From a checkpoint of a small transformer trained on Wikipedia.
Training: a variant of Adam for these matrices, 222M tokens, 6782 steps.
Each number is 500 + 25 x the weight over its row's rms, rounded and kept within 0 to 999. Layers, rows and columns count from 0. Numbers have three digits each. The size before them is the row's rms in percent of the matrix's.

# layer 7 MLP up, 768x192, rms 0.0358, rows 398-603, columns 32-63
047:541499484528523496502484496543477451509466518580519493480539474492519512531521522489498528475492
204:439491474476494495500495495474490531480497503506509531513499455543509487461505522525470487521513
058:524547464478538512471502454491497487471483506544501535485500452492496499491507498482505495500499
205:511512480571562549499502503528519494506454510496482486485488520451579502494515492528501519521502
050:507506448484514488511496498516505481478471523542484521487526491453456511500513498511468525537501
030:468486489551488482487525483494461515510442514508491522459495473485541481501512494486482528492504
036:459507497514510495494506473512514499478499503513513523523513485469515490436508509513492483489502
170:458502472452475490518495463534522456513508482515511523485527475507509483491522478523513486476514
041:500520506509523519477543495474478515482501500488480516497511484473524515499537528513475483501520
052:478466474542489501463517499476480509537513497491460527464529470480536504488527514535480470501488
049:468492469470533527480504495531531483477494496533484519480530465512521535520492522494500502528455
048:531499471521499516502521464494443486513491502536507508486518497506498485489511560515501461492537
067:520510505524510528510505506494483504500514509509471507440501503438515500498536509516458520516529
036:478506503473541459508493460532545528456464500510499536488487464476491489512514529480483510480513
059:517470497492515526481503486485476512494504511526441508479495478501512502473530490468528502473498
170:488512506508516484436525497470455486460501499485513542455496495516531490495514526523508487497510
081:542500479499528515466498495475488450512492513514501529489535488445522470522510498514442529533512
033:485530474521510529456517468488480491539503488533471510477533514494503478482538519516460504533549
027:516552485494517529508494520518505524519498509523514513514544471505513464498492529504480524483519
187:484478490463484552493514524504465514526514507515492508459532496500508505492536539472525457491510
046:529487473554471507493513503483492501524514511521459495477527474474492479511483526489470492499497
051:490525483507551535487532496464503481506469508538499518488499462495521465489499550549508491526532
068:506496491520506516465513526529509484533499497531482520499491500471543495482513509515488516485512
030:474493477519504480469511514498480498511461476512500480510563510510508510456533516492433497490536
052:492479475489516539473498482488441486518482492525526457526527493492549503452523494544489475565516
080:499499508556566518461522451507509468476483510506490512477510487483524496515506548507455485493549
062:469510438522506526489503492503485473468488511515474508496503511474538511516557514524494479514538
157:497523510486465494458508459536491473533521468508494494475561443505484531547511471513495490519479
044:456494460539520514498534516474501484462494531534487527483505508466514484466496544522484492509489
028:472508425505509502504529484512499476483466481574460470514529498461536524525503486482497513494527
030:504479487533528496494514511478518498480494511523474530505528494510531519502545475504483523558477
024:484496489488515500494533522495523508488521490475477535537524473457518531487529473520529496519547
032:536504479512521474523526472508511501513510494554468525457527466478496510496500515485476547488508
036:496476503503490534439540467532492474495483480522463539505487475484531510482552508487504477524495
171:455484489528525518502489479468500507501466470488516568469532495503507479447556491504515506483533
199:502504509505551510477547489515492482492482508512505536497502468492511508466500512515449510498509
218:455493453486507530516514474518449521481489481523484527507520486518542466480530509500509516497528
175:502508520507543530467493519505511455470475510492486502477511525497521512496528475499483508518534
034:489529498493524489483507474501477503447469509494519530495535533489489484468505496525505525531533
024:497527498519498538484557500505496491470531528508485512502500463473502499475492512482480523529497
036:512523463477507543484510527521516463509515514522499501488555517497484535495528490517502495499508
026:485500480542529512498521505504518498478441439526518522501526501506506530522514555491477478512569
094:513522483490502507497591504528477514516454477531462506491515489507520507476535512552478502488477
216:483505477511513565511543504522468480486486489499479504516512487508538476461503485527497508494525
050:493541489486523513498506450538524495525478459523510484494517444517511502461491506490509525538492
066:504479477509529530496534495509449487499489492597479492500500499503508491504499495540502484484508
089:500525490500468564452541506447456471517491487519488491494504480488500478491507510548488488520516
030:494510503469516513459482477481501506436465490488511490484542495487522482499483539490493490514469
180:475485519481458517464556496482468522491510530501505548506513489502475470483462509514503505508512
194:521481519497538548508500496517476472447528547546445492481492520470547535546507509479454502542499
198:518499532467514523511508517499488483492528512553502489479499429459482489512545475494468487521548
035:515488488475507542498546480495491495511493476489475532489503487491545500462514527498511503546497
042:501496471507539518478492479490494469530498489564513498468500483495485531524536492488489522547523
231:532528504538474495473553492516449523491508505516525487504541447486535503468479533541521508501494
033:482520478499531511513476444512489503485497443496455544480530502476490494534509499502516515503520
055:466496497526523499488527468485489493517487482511534515472505510481507503471505518510505512520487
036:505495505486497510487501490501535519495486482528500509493527464501514474522539467511459500522517
038:490482451530494506473492485460492500504491503552515531478510482493486467487504516493481510497547
143:497476516471454541505555500493504503518523529501508474482508479515490478485475537502503502509503
028:497501454501480494491500488525493515490471510515503494480520506500512505554501541535493503503514
030:484552479488503513476507450484497512466482489531499541497533486509521482486528484550463542507578
059:476486463524510512503496469503456499504472535503499529483541496489543497500520514486520505536507
096:509535497516565523487540485486515432496490506518490527460536487473527491473529532481463495549485
175:485554490492511550497493488520500510533483495501472473523508488468533477479496511559517487499481
027:479504508486524515512521479491531533484485523559516544502504484511523483478513489541461543525522
045:489523481509524495498525526427465526543535514525493491490505509521528499473495533541492525506478
056:500519490503522536484520474529514498487441495534451499492532491512517451500513536500487497510479
033:466496481534550509506519492520510478479475502519500534499525480470483454525534531474513475488556
024:540498518532509497458523439513508499508522529525491503515461523473497515493512473520472545555486
026:509484466511490504485531493515497499519477493558453538521503496456559509495544489514496493526516
045:486488471503529514490524449465472483475453507565469493512481500477492498466481517519460475504548
210:456504497507494510432493509509470528501493503500532524494528521509537507495569516489527471507511
035:499525493522508504464493509507474494479494463494467541485524489482512547488532516464493466506461
201:473484522515531504510506532503466465486509525500488477489493490527501516454484531460463517505498
051:486475465515515501497486466486504571516501489526488545459508508453554502469541490521500512488518
030:505477471514480483529482516481488496520516511526506482500510471492532486491506474508440534507524
070:439507491549525523511542472459524487479480503544493529475490527492507484468527535523442503481515
038:497502486512485488467533517499500475530521500532520485520485460449541479485502490501522480527547
072:439505503482550522486531462497468507478461505526463481477513504489504470552505558513481474485537
025:507501512479480532497533480519500486530525489516451469468475500477497486492549507525503498519516
188:493534486502487520490505477507511508480454529523526473505501497487534555447524553486505506536483
207:439520499534479493505514455472518491531512476488531536508490449502500493462488502529516497481472
030:478509465495517481490552537457500487467455512520501465503512501465500486520552468541520498499500
035:530526456523532495486495457508518498500458514540504525498558478499543485462549523527457495513516
034:496493475494484521492530492476462452486477514511479490481503495479517513479532539539479527525502
037:483524490498561503486521466492475509539487502523524530478508488496515480500527518527508498527539
031:500494417514493492507537484478518528517492513550493491504540497515503532457516490524492489498492
030:513516489510463474476452477476489468505494536528496527492495502470484491514514486519517497522528
029:469512473513508505491481488491529517511471488531511447462510540505522506477484505531498497498518
046:486511485513495539486540468529496500489477486577510527465493469460498511481483528482485501526497
042:512526451522535501495476463458488502502444501529515509487497521494486494473525536560502487473529
178:506511511458522540492531495508487489456491552509428505495543486519516511500503569502533491459478
048:539531470486495504481502484498505492491483521550499511486556481502511501429522519499488511471548
045:470526478509524498494504500493503472495473507539515461502514481469557517517493498525512518499509
213:490524480491495505520501502494443455528520493486517562495509499511506470480505518505496477518517
057:448511505532521540479509509490480506511442535521504537487505486489484526487521513509476504483489
159:505514500475491526489506481513505497486483476519500514491555447520487461517530504495503479460483
030:529519489478527498501512476531486498502508529520489504499545500519541492534500491497516490503485
041:497502489494522494475543473511470525470441477497486520492481526488514501513508516505445522511566
043:510528486574528544503523495539511465511477484544469495473529483464521476525510495533478479509515
078:481529497465527502516509470501505498478442497564502530503518479507509501474525516551459485489526
166:548497496483507490508502495485443473550507478516528512516500495459481479504519486579510495533474
054:465526509512512516479542500483474503487456496579483505521520488508547484460526507525443501508533
053:511475494455515496498511496552445490513488509560465515498527479530512510498519513496512489502462
041:480536503476534532516530502482496497511523513520503506468505495466523433475519532505521503517509
141:446483498537488517427521517543521521509513476502479498485564500519501530509540489526496519506537
185:431476507458496502465529484488524514479453507476507580527487499488511474444487490528449525455530
034:528493481503526488501518480495513471492493472512469533458519498487537482444544489536447503503472
058:515536483490548476495530463512479487501468484518479501484504480490527499507509489499486488487494
024:552487516546478509490503494522518501510509477519488491505489503480538516505535487507457489455556
041:472513466522508516451521496467438492506488507503479501485535478492518472536511523513502491518490
030:522536467503553518474532517442503520499461510501504510449517471480519503470503526515477531474521
056:473494516500526500459513499472472517494479532537479539465535520492521515462555502483497505548512
027:524497482536516498478522488498506538512469522475494520504494506507491495484470527517492496519484
058:521500511501523521462531491496469478502433521541482508481520500500546487503535544533445468485517
060:506534490498530554512520494507466513526486519507445490498523487491534492498547496507500497492460
063:486532464486520505492528471540483505514494471503502513461500495491498462508518508505500517477508
030:524510461522514532524507479497481487496494476510538505500507513496560490481520518500493488487481
029:535513510526504520499491496514498446494495512492516503480503478472528496543519499492481462499487
086:491535447475515494507496490473474472495465495559486503488521493496516475530541503518462503491521
217:499533481514498501468537520505461492507482502491520499489530499489505528532535470501466526493515
176:502502484569511562494514469476496523479441512542507531520502522466510500482517501487487521494549
189:470514508518477492478507472477464514485448495490517509502545518500487509515525538538511469480465
022:505479485452484488503541507495529502503531531543504469521543497506481495508526506530518489457494
035:492503437484505523463522468469524517463470498543501495505499497527522502492515499482500478521522
196:498502528515533529481499537496483466462530512515460503479515474494516523488475494520454521532522
195:460493496497496525466514517433510499499506526504510500479509499484513480453525552534485508500511
045:516467464549515516480539480531510475513451514553483505497507478447521503495515494508435496542514
037:490525501539488545496474478527514498529483485483493496494558445446508483476532503509494480483496
231:461558477516504497473519514503454518531491508478490536508540473493498460490529525496521538522500
184:490526485480490506473505515546491460478468480502513544506522496502514515480529547533475523486470
031:521498443512500519505496467471472502505457539523454479513491462495477487527537484534535525477501
166:499531520460479511509481506474470508459512535538484506493540492494532514481526508493480506472503
091:543515492466507530529494506485460504543517533534486485503517506480546481493522485518491513495505
025:515475505514467501529503461491498540464462489499500526499520481552468495461533521544469501536514
051:473547486520539526501535496497447497471489501532468475490535498505524493499506558519484478512514
057:517515453480514466497480453482485476506476506597514516482484485472501485505484530531466504515493
032:490544486516501527520511475532480501485511507499451533503527513498562504478510545468516490512489
204:454504465490506517487497504511494526532506472519488548521497503495479515468507521541512515503491
048:481503472520511531458517487505500483478475503568494496485505471521522499505513508518475485510510
076:476518481558516519482505503521528475505489473499454512491535503474524461497488488483483523518498
053:449532522482517552506521509519501480510486517512468489495541505507516473473504534496454495495462
041:474517484536504526495513460511508516456467484516489503493544453498502493485524529490446491524530
044:500477453534515533501493495499484492526450487522466517507507524497495519490499483515471510508539
045:479512499509516502484492511493445494492453496536478529505534514492543471493536503511525502507482
062:505502494468518518496503497528449503493495504492504537458500509468545497504517505535460527503512
036:459511503474552537491555457522517501500506482524487518467501483488510499525523501494485486546480
044:475520481528538500503518479497484456530490482551470541488496516479508495483506535497468535516554
046:500518493523535526512518491496530492483489507512518549434521496458534501505556495542503495523499
047:509514471519515501505524448485471487485504510503495489498500496490547491487498530522496454508526
043:497498453495500508494491523452494511492510523545464509497485502471521495457523478546487523499480
036:516493464502491505495503476506515487493493465517518514492510489479479518490501483503512526520484
188:518493489485497540513489529508485444458490520539483478501514522502502530488514537493493456532520
030:514519471548505537502494524536537476530452501508503494495548473512523491493529495505536515516525
047:544513471513492508498501530483506495517494516500483495482484518474499513495486503504520541469468
037:515480504538522504509538451476518488499441489524509484485506507495539480470511521502501511471523
170:485497499461455477496546501503484494481486542506531513474494476522476547445496549526483505489483
167:503485491482469511499512530473496460492536492544527497486565493470479541514513482513488463486515
100:519528486487501526495522484487498470524506494542503505471505505491513506510527515511471496531491
039:468478505549496492509520424473459464486447503574516528505525528469514495527545499560504524480491
059:514520483538515516497520496519458487510505504525483523483487518468533458478534497513483502506517
045:518477463541529520519512494520491489481521513547503505465514487467494500515522493504495531486515
190:437507505475488524474511515496461489469464507515493485495551502497504543557494528505518467530471
032:529530463495536517489505518503537481467530479522487497514492477506502506480488507507456483544516
174:487479461458497506511507431537500520524539471478531557501496515505480456516494494508513457476488
029:526517459523515498514514477442498472458474496526487494495529491512481521497484545489538487503500
091:485510488517513540447524505515459481508469510533469513490519506497547511478496537516464487503518
056:479505482544575531483523452507515526522504487506497514504497481456529469460512510523491490514535
149:482562451556526534502488467494517498527436494531490544496523462489515483467518519511444477478501
162:521532497501494571469512533501464468505506482497505552511526512475499500478486498536494497511478
028:499506454503511488470541465500457508473480497487502528503529488480537495487553516509528497520536
026:496495448499530521504534493472492481431486516496492492456502487487483504548501517520490480490532
117:523558503503509515474520511506465497537483487530490476485553482517479479522515526520494489514512
059:508501433562509521493487473487502472520460506548481492482520503495542497477530524523461491492526
054:508490487537514513436519466491508532487482492496469528490515463494482464480522523509492517508484
184:502502500485529529467529503507454510513407497512486478498518477500507516455492517531474555503539
046:516518463497529507478533446551529446508477505526476512458504474479523477525542510507508509506497
030:518513461503497516472488470507493517498484480520523502491522495495513477472498486507497586523512
025:479488476512529489525502490505495501527501463497477507455529516508500485469517492506523507524527
046:515503495501516522499495482506504518519486491531477525486514495469560487457518484501471507527552
223:501511465522514520485554478518440495496424505529502498502510474496524491512479521532477530501527
033:527503439526551495470513480503489496508517487507519531467549522491531508463556493501506509526522
167:528508461472491478520503461511486455508508496562544505510520493513505524468508514509508454521484
227:531483495526505508505533474499471507500446500515440482526489517435516504493536508520455472484533
037:494517477465523493474498518505477504523472522546495530504521523490518486476521503499464512488501
027:489522493527521490462536483522468480510521496530522520488506525533486494496514543507500495555518
036:522519482502502523497475466485480507530473517515476475486491479495527520500517518521506492501529
035:507531498536528502515513483514472486519486507535518513479496484461516461449530510497461503519546
027:503502491533459467518523475472507501513489471528493502459523501502504506472514521495470501514524
024:509524484521465483517508501479522464482504482472479481542523442532510550496511538509493497497487
032:491533490504510523505524508483506479509466480481492490476524486508553439510490512546508474517487
050:464512477514517548463510487448490492470463511523487516490543482480506503484534515521513487527502
043:540511510506518524516542521493514486547487482508499501496538456495487448467505533514518535516528
047:512513494519524540490528479484473493492495529576511512507546492459527477501507513523498549520516
172:514516512545540523457503507476496492503487502496464510473527496495489521510498551495468514515510
038:525536500534510534516528509489502479548508488507481487468512450468512540509501527519496534538494
096:489504460504497503512505475500492470493513507536496517495540484473506498471518574551463482502493
172:496536474509505553493498502502477523480443506488461482515497516498559484493496547475502483489492
067:519538507502497495485544500457471532498519516514510501476534462475518490484491505529497508491547
100:494518486502496538502525502501461471495513508514495467490519455475534486488494554538502474479497
082:517512484521517515483599468530497519503493494561471537494511476524495499509518525477516476486495
061:523484513516550534497527513507526471475515487508475524477497467430522508483560488515455529513511
030:476529471471526479483545461448490494501502503541469521485481486461520474498571514508445448486524
041:502501453477479511516510513478462479528441508544489535485511521517515523456516519512520535506487
182:475509504490478480450556510532460493510493507480492537468498486535516519507522546479498507566483
028:539495500520503509488466463536515473481476482510513523491521449514501505509529541522471503498515
# layer 7 MLP down (transposed), 768x192, rms 0.032, rows 398-602, columns 32-63
032:502494517493508498482486549517459512494448546533502467504481521493455545525460497509509511498510
212:486495500510519472524488464486544484494480509485499508527520496542532520491439490526471522489496
043:471478533473505502521503532493474507538516527495480491533510482486519523473496511510526503491459
214:452466503491425473515500508500511483498518502469483506574479513529484515523456474501549472480482
037:466510521484486552506448492492523527506493486491512506468479465529488494509470508489510480525514
016:470497515444456468511493534509481503532470507525472519516507530525517516502450493532503533474523
018:491467489499491512462533502493537490518497529472486468510464486535507488514446451479511519500493
175:515500492469474459489485499530526498513511509505477474565515502523504553538460510521498503504475
029:496535507476502496513477475505524501488497511518503498488492467458442478544516449469539526465524
041:503495509477480554527526473494496472505469503512529453483510501491550511522492471482488498553546
035:511497533466501518518421485478508489524490513513508505521527512495481501516479481514465502483511
039:555496505546520501503472523531545514474496484493472534518502503498457543515507501516526522514459
057:504493465481512508483497511462488465522511502498555507495495521472515496492474542557492506480460
027:535514508515503508503529519488484490511529509486493488512502524496513493496471477498547493515448
056:529506499509469498524465550455465458532499524515489494513515515500472476522502501477501524451496
177:536476536506419478521477505530572523531497490509498502457510495513522480480488469471493510504534
066:518525516483497496495507471477470513513492497490521496529512461489529491539489481474527463474545
010:513544496557495513517515483489543440491482517484499502476509554504467498474519512498492497501471
016:528485554462506468496473465464484482508481490503504506487496499535483512519499495506503502487532
206:469490466474524482523530512504522492491486515482516500510448492460521533485498465490547477525491
036:505511517518532513546474519564481499497521469526532461517517500501514527495504500507458479490486
040:551501492511469506506485496481519511507496505476526462495482519496494520509512471479481502518467
060:509483504478519524521479511495529530485508519512505506532489504514516545472481479448504472489525
012:501478500499534504510464541481466477502504481471509474500497483519524458495485472513527467501495
042:549523514538485529507518488492527443453473471511480448483509489519496500484531539543453512470533
085:503501518472456506456445537448486487511489507502537451506488502541502511525523487536523492478478
039:502453512503495507477527525486428519517484554510517534479488525481525488498456514475531538546502
152:492484526466545483502500529484491516482466515474551493492468522526518514523524481508508495529501
030:514482494521531531485504491551513527501498455507503487503501508524507537456491464506498516508502
011:481500466473497460503450473487484486495507499470477506524496545556494502497551497519463477511460
015:507486550486512507531516510526516459490498473461486494470482490547460512506488503460527461533454
009:503437453527494477517466480503483543509531519497514539479488564476544488494538496486482506489523
019:502445518505517554487518517516537490521518492472473513511453509513544509534520500486531498493493
027:470491521506493496510494494509578523558462515455473496486505518476483518480466499495520533499542
177:534499505473492489518507522505536482501532503468502512497511483451499514413505489494503539580491
216:529499503543512492496495505475524475527502516484480513525498500487473477493534443512477532518501
187:542522498449517489517498496541487486501518478508516488467565505520499494513495496489488503498502
183:491504523517509488471443475489470462462508522514557472517463516550465472487487446483465525514490
017:502486525481495505478521561460500499481474550482508483499474470502494510506477452505495508472485
010:491505493525518500553494538486520468505480509489494441517480522493509541460476474471513504500532
025:482501530476467499503515541447512527505473521511548440507512475570432522525493469495497519499501
011:498501477487536514503517487552467488491490482475485506470509450524545473518534488499516454497476
090:485515509454520452493505486494535522522560507499519498511495474475498500550464514504480505542533
170:504507514484558473521509482494477490482514479488522491457553483530512516523509484498490478496515
035:524473521502493481509487503467457493530513471525540497500454522546502475482485475525449441508504
066:515487485487454481479526521485525519548473490520489512560502509517548461515465482500519503510494
081:500504501532529501459504540520480485542511492474505500488491454509491472488479548507495473459490
009:491451513489477532461474479492506536501509488474463521520494518540514494502493546506514466504524
196:508530530497498507501540515448483499478466510513517489471534458530509528516520528548487538517491
211:479474499486520489540549524568515436501459501479496530487484511493526512507485487492477513532509
210:500504532501527492498472531472492454495495522506521520491513504468476489521505582502454513455509
020:464494559487487496532491492475473512488471565492525490543466514490511485476497468508531488527499
035:513490544476493475523473471480475518515492520497495522478508473535541467472527509534456517497530
285:531534480473514496505467521518535480496507519517521478495513493513484480530532503488491522555499
014:533510480496500459495463509437491487550469484506480503517493498542450497483506499519515451469529
054:515478510451509439514494487444495471466477534516528487540494512520515484505488487484507478451492
024:487521510557534483512503511464470489506488525487506486513503488514523473477584481509488487491504
023:503465496499471537517528490518458483469503545504516514513521467522509504462447510495522457525516
151:516470483521453518526485520490498473479462527521515507515494489472506465493456525490485508514454
013:543517501565520507528500504510485466455486499529523462504493494526504515514489459507475475496490
009:515512519466540484528497457517507437484497517509561490503488515478464498514486486467505525499484
040:481484496473487446512477449463524507516506514542525486487473479500536535519505485512459490474506
102:537462506516494461497539481476500506483524505485554528524512504491490488523483535449496481542480
195:492499510472459464498536486484470513523474556444503543516489494504520494537492535512519502494494
009:475485542499494531485497509477521491485481499484535511506481482529511496501493488479464466482538
034:496488522521484503522520448474515514494493483490552471494471483486455511525476496504483471540527
045:466500451535495523536478496442507518458489540483530459500490494509506513469497494486484506492514
016:508519501482493486518495547464539554472467494541489487518499503511487498518489472451525491492485
008:538497456514499497580482510478539493495501470471507472476508461499493490484489434481518521486510
015:498500546495494492468481517458516488492512505496496511481523486499486506521472523521467504501459
033:468518543501461492509502510490480501531530478516470528524511500518459491496444469479544499544450
230:474499507508537500515471535442487489527481505491509490511492517514510518501506479465471500486490
021:500514527502505541506479503492513463509488497449496480481487476532522479489488497496491476451540
221:510490523498538538478517544483455470461486536496533501479492511496464517526435490443486522507515
039:527515542499481532496475502458551533503478519491520444497451488519513512516499484479532454507485
012:497542537513505477547482487496535491461509516478522501484489479526468533505513476487503495522460
067:505509502531475512529514505502537542498495504468500497501506516486512483500478457473517504549497
025:534478537489467492514535515476483543478567522458517475504511527508506497534544495427523478524522
057:531516462515522502491490499465456525464467503534609454498531528488507479493472489478491533500512
005:509502496514534482557474509522502477501478483497491515493513506483514481478507456491514514471496
193:545486460483531514482545453457433517467520526515471482534497487512513454516464542536465521483488
221:482501498461512491514524482503477512496537532503508493497502488524512527488482488481496479496499
016:510478509486496503487521498499520496495453494517525481447503515517490538489519498476488499573501
014:525510516498485478493478532460489465475481530498455492477493527563496499482470488487477480486475
018:461515504519545485504488527489527509498556497492525526489501516467450498444487512474451544506490
023:523506553506508503511520500485537457523520489496534504519490521504536480487497507559499513492547
017:478496469494504531490554478500488457477483514519513496517460497534498496480540494504479454500510
023:519525462478483476525473516511533480470472466541517534533479480470528482522528466519517477474532
014:514537476494487494521529474475501486446488515501488478484483488522481493473501447509498483492488
033:510457527515520486492487518479487462509508523461544468527487497478488473521493438499505522517466
033:485550474503475527548489499516518516510488494443496489484483471498495493481517463486528483473507
191:524501518522521485530508494500480477534507490510541508486481504480503486517503494504497490469521
048:530525529475518530512468488498540496509511512499499485502507473490487456473478461527456469484548
030:488526516503502495507517507460542512452490506475508479415486514545467509493488477452500553510518
222:518501513526485509519495533541523519491479487529533572493477481483513522499487494476456495526516
048:523497517456472454469505540489499490517495493506492475536530495488523501515429475490532517512518
158:530474491457522499516500510496488492531498499521485493485517497439546486507530497505523536505499
017:491506542538515496521515490559529481483508467506510495439494495516491494506494461498465526498499
028:471497546476496472528495475515503492535477507507555511516487533530536469452483507541534493530491
033:498460549469486506484504508474516510442489542454545490521462466496487513523534482532485507505498
077:486468489487516473540476463475488516446459525494483501507447532451517496466515487503490525499529
181:485530467516507510509505509467537509547490509488496527466493517539490517454488508471479537543491
049:511495457529520469504502492511534485539458537510487495492552496488538523487476526498477507484467
052:470493509517523541501499489502507467507518532518486501514466532514455513529510471476479493509493
033:545520514494491475511504493514528532542489454482496461535514457528510515481484498478456488532552
134:472515517489476496562483465488500452485491513532465512491477463520552510487512484499513504517494
195:517490509490503487481476520498502445541479484488509536519514476488507513537457506491540529484505
026:481481503515481477504513473482541503526495511488488518511505529503487491464436475522515517530521
052:528493509480519497493532522496501520514464450472483474507549514533494478522502502510547514470527
008:501497530482483501472491512478503504494443507472548503492480502528465505517532509510525476490483
027:496538500484484461502527542507494480504500493510500474480523507441576470479514490494470517517499
013:479532477498464516533470496495522499468457491438513503487486498480495503487497457469510499518506
049:528509538501438499506480500484513485515488522494457486532474472531520490524429505498541515481478
011:516526546505482499517541545513498471487548494454515463459505482495494497533483470482525484524482
050:512515518525483462512521498536512494499540506511505500518510493497513492492497472479506489485497
051:471501502492497435471492491464449498462538528506543512529497506549495506488501498518453492485464
060:562501497505533493522502509456498508514482522509518557491477489498535477502494482497532503510569
018:480451531541501499524536507527526507506516513505475453508527500534452508490466494486488510502517
014:509468482478509507455529482512521465480525478442515519512490495494479524529479525439522480502506
073:520505464478515487556490498485495514490445533542527519515520493488520512499488433490496462480499
218:536485538502511473523529491510451516494474481470480492510515482544510519520515528511501455516529
174:513509512488517506490462503513589517551492498465453507500474544467488482536511479530483545497512
216:469491462503482468539458474471501450498474519487507503571500501509458504489538493463471460511476
006:486509562505488484513501466524475479504486515504460529476499496530542468515520500493485496516505
019:513512500493499512513522582512489484521442548463523507476515506503571508486497496496485505532502
214:493515485501478485518499535494515488444499511521514500448516524466473481516449489477480508498444
212:523503485477507456504504500518501530505482523501508534457509501548511508510526493498525500545470
037:516511491463521473475497526509479529495493523491532455487522476517514468494499528488492473494480
028:508504541479509465477466484498480469481499512480474543470476476496488469484535521484465505489535
265:461529491444530494487515501491505490490503505486496551481555424540519513492542533489500463489521
200:458508509548495507474514523476495523488436508485481529488488552470490525476523474511490479480513
016:498502541470499497509484539481459450540457514526501494502456497509507515520494501531476457496514
182:514489491504479475497534458503500459507494500535540466486493506469540509460507468525444504497495
083:501472479542516479494488535479515491538481492516478529488512478505464507516492488452471497453521
003:490485518507514496490475503517515513508470517517497468472489456516523475509512496483526531565505
046:450509513499476530546503522523507478496502531489504476479501505541548486492483447518532460484478
048:492488493496495542510442522475506464494483467485493478482476507497485481508503479494483482455521
019:478483506533508542499483491498516478486535495487482486502514509490449507512495511481456476491470
208:482491515461512506469463515500504525501485493469496518500488485481508451508500529500480506513510
040:496506512526529500543540535492515469518497469520509496514506512494543486532478516463504481523509
071:517471510519476506480507506456499505463477507497524518524441440515513505497486471480546482473494
047:465491455489466457513475471476465520482474551471497507483459523524503501492519505501431499471486
032:528505454504463528511514554482486495485528492490488483524474519493495521495481484472520503502439
027:467525495492503502504501493474492472519476480505549505453482528544495521515516498511517493482501
028:468502485556543516474519511533484533482465498517482551498497556480510485515516500488476497491500
052:473501460549497529512508549503500516506433501493519483457483511493538519537482516481518497536568
028:504490508510509479491513495519482473518541533473487515481482518491510499469450491524548514481495
033:513525482498489513507455495452482539481525548491520511468512501465497517512477514497483536473531
029:485512544461468491496504515496485495464492516492456507475548484488477500518467505505440495476529
036:511490510502501483486484518517528476520506494539478538505506505512468530518499505533569525502490
031:485538480514553527510482467522522490510526514553530479449474468446490481515515476470476501461525
021:483535492501504495485490515537492509471452549536536513481507495497513477520482482481481549523500
200:498519498517485499574534520487497519474510487507488461548504516497497525452557511526521480514482
018:501493524503483517512489512482519524506453483457528464487467465548507536534493453503536517509464
037:422483490476514544516490538493510520502502454520492494503473512524426482478471504536512530477458
025:480434445520504512486513531488496513474479479534481503480542520504483496518529511463488490533482
179:488507524489566522506519510459508513519517505502514506507522514476502429502487492486500493445504
180:545522495513483552559503508475494487524537517500521489538470490478504524509500475497490488457517
099:472481498479471531536512528501513468478517499476523487540506556512481465467506506494495509519463
025:494492525495485509488469525477494504528533535540490488495495505530466497540476508492477458485501
043:486450486514482512506513509486544494500525503488502524494458514492489503488490447512504480466466
033:498492549492488500471418518459468511496500490485498503506487508525483488520497493498517504489482
207:489493496491500524452536489503475502462464493542495518510492509520472484530502527501439488480500
012:486499521487470493529505489499551488504505506485523503465481447501500540487534489504520492538514
183:498508499493483473476473530487463452496486525517506492478509522505490571523518482523477491528474
015:485519485514461481523492458474508461475492528494511497528497514520533525546488514479480498490502
100:423442468519484487503482489529518532482485503496548489530500524527508530472488456492530460515493
035:525497541537526465515485473521494495503510513490502501523472524489492465521505503487556496481489
152:458486474496464521439486487486448499541456520514474515542514484481501493497466539504482478488497
166:473475491525512465527484489509520479482505488503507511496503495537488527498526443467508478466551
015:526516542506472464514549464496510492472464570482505499510513498513477536490491493540516503495545
007:521543433489493492516499517533515449481498493469552482489497454549485515483449460485508518537493
104:506451498479475532492499476504506517487507536496476484499502521488522497516524491487494516530499
048:503501564520498525481466473526520505512520507503542478459491488487537489520506490503515485501484
040:504479496530494503475569491513512539476532543515466510551518489504524472507498520494468483485481
179:519501490551480491507468507477479444501520515509498505516542516498488482493506526480468493532472
039:474500531532468488495532515516476480462527462500500503467502482527475520496483499468497506524468
021:496552481513524527527509483518499501497489503489544463510479432464493473501534471500497509491514
007:478490543458487522519462532480504501541461476465491474491489504564507496470501465510524519490485
031:497486477474489503473425533458472502478472513471538509490471503510490497529545478528504496495469
188:541533521463480466490484513478483476502524494503499479464576506530479515499529533501487479541487
016:529496497495540513507514511512543475518504447507495503480549479501502519484493507460543522514521
164:486521481502455484495519518486518529471500516486548473508492487506488508551477501497556521495499
234:496505554483534531524452527554564498462503524500500494510515516509496513501487467470522476485476
024:488523507469439504505519510480474556494545508516497505519556494590524495497496466493524494515491
006:492515454573510474534468511502537459499473509478519489528502538476509515468481474500453522524520
038:468508535462544502465506528498467529517485539528502509514474512519532494539525490476538512533458
021:492501549486505488483428541450484523484492474495519534496482488513472522520486474523531505497499
009:486480441514522508504518514475534524510485502517491476488531495468546464463478527482475497519511
009:469507513471475497516493481491535484502454501525528463465494531509480546516505468500490494568510
020:480506518496477515503504456470438500495503509524498488508459501533481496468507507513519465457522
042:550533499488529494501497480507518493525477474524516498512484465492520525512507462468481495514471
037:565512535478525524503498505497497498523512470499522461528491495521531515517509460532504465517472
035:498478483489490533493557499473494463547498541546495456497512513498492506515529492499510510490501
174:445481494478471484498526504532513508482525458495529518448515528515489481453498481477493533543514
033:522507488478507514537487531474479471483487502504547467536457492499497519478505456505516471516475
093:487487467476500507488507494516534462541512483512492507505511506507497546541477496530519507506517
191:426486511508483504524474480528522523484513517496525483461490512476553510495518475491522485502479
058:553547491522479443522478515555491486495507479522485512533528489566457533470473483477458515521521
098:550475515540504520520483474523508507492504501488488517484480487500477536525523508553520496480462
075:491480520498468495562522500536541541542530483520527490525474497473527462523474471473486525498503
048:533492532474489489528511493506485467491522528465550500517461451488501487482516447464497503505455
012:503507583484487475532536492523510489506479479469523511462500499502500480488491485445544535523439
023:490517490552514508464490484525529538517509486494498490502528480551495481473470529469514478485493
188:518502499465501507547463499546523518500521475559505505531495493497523467502491478505484502527487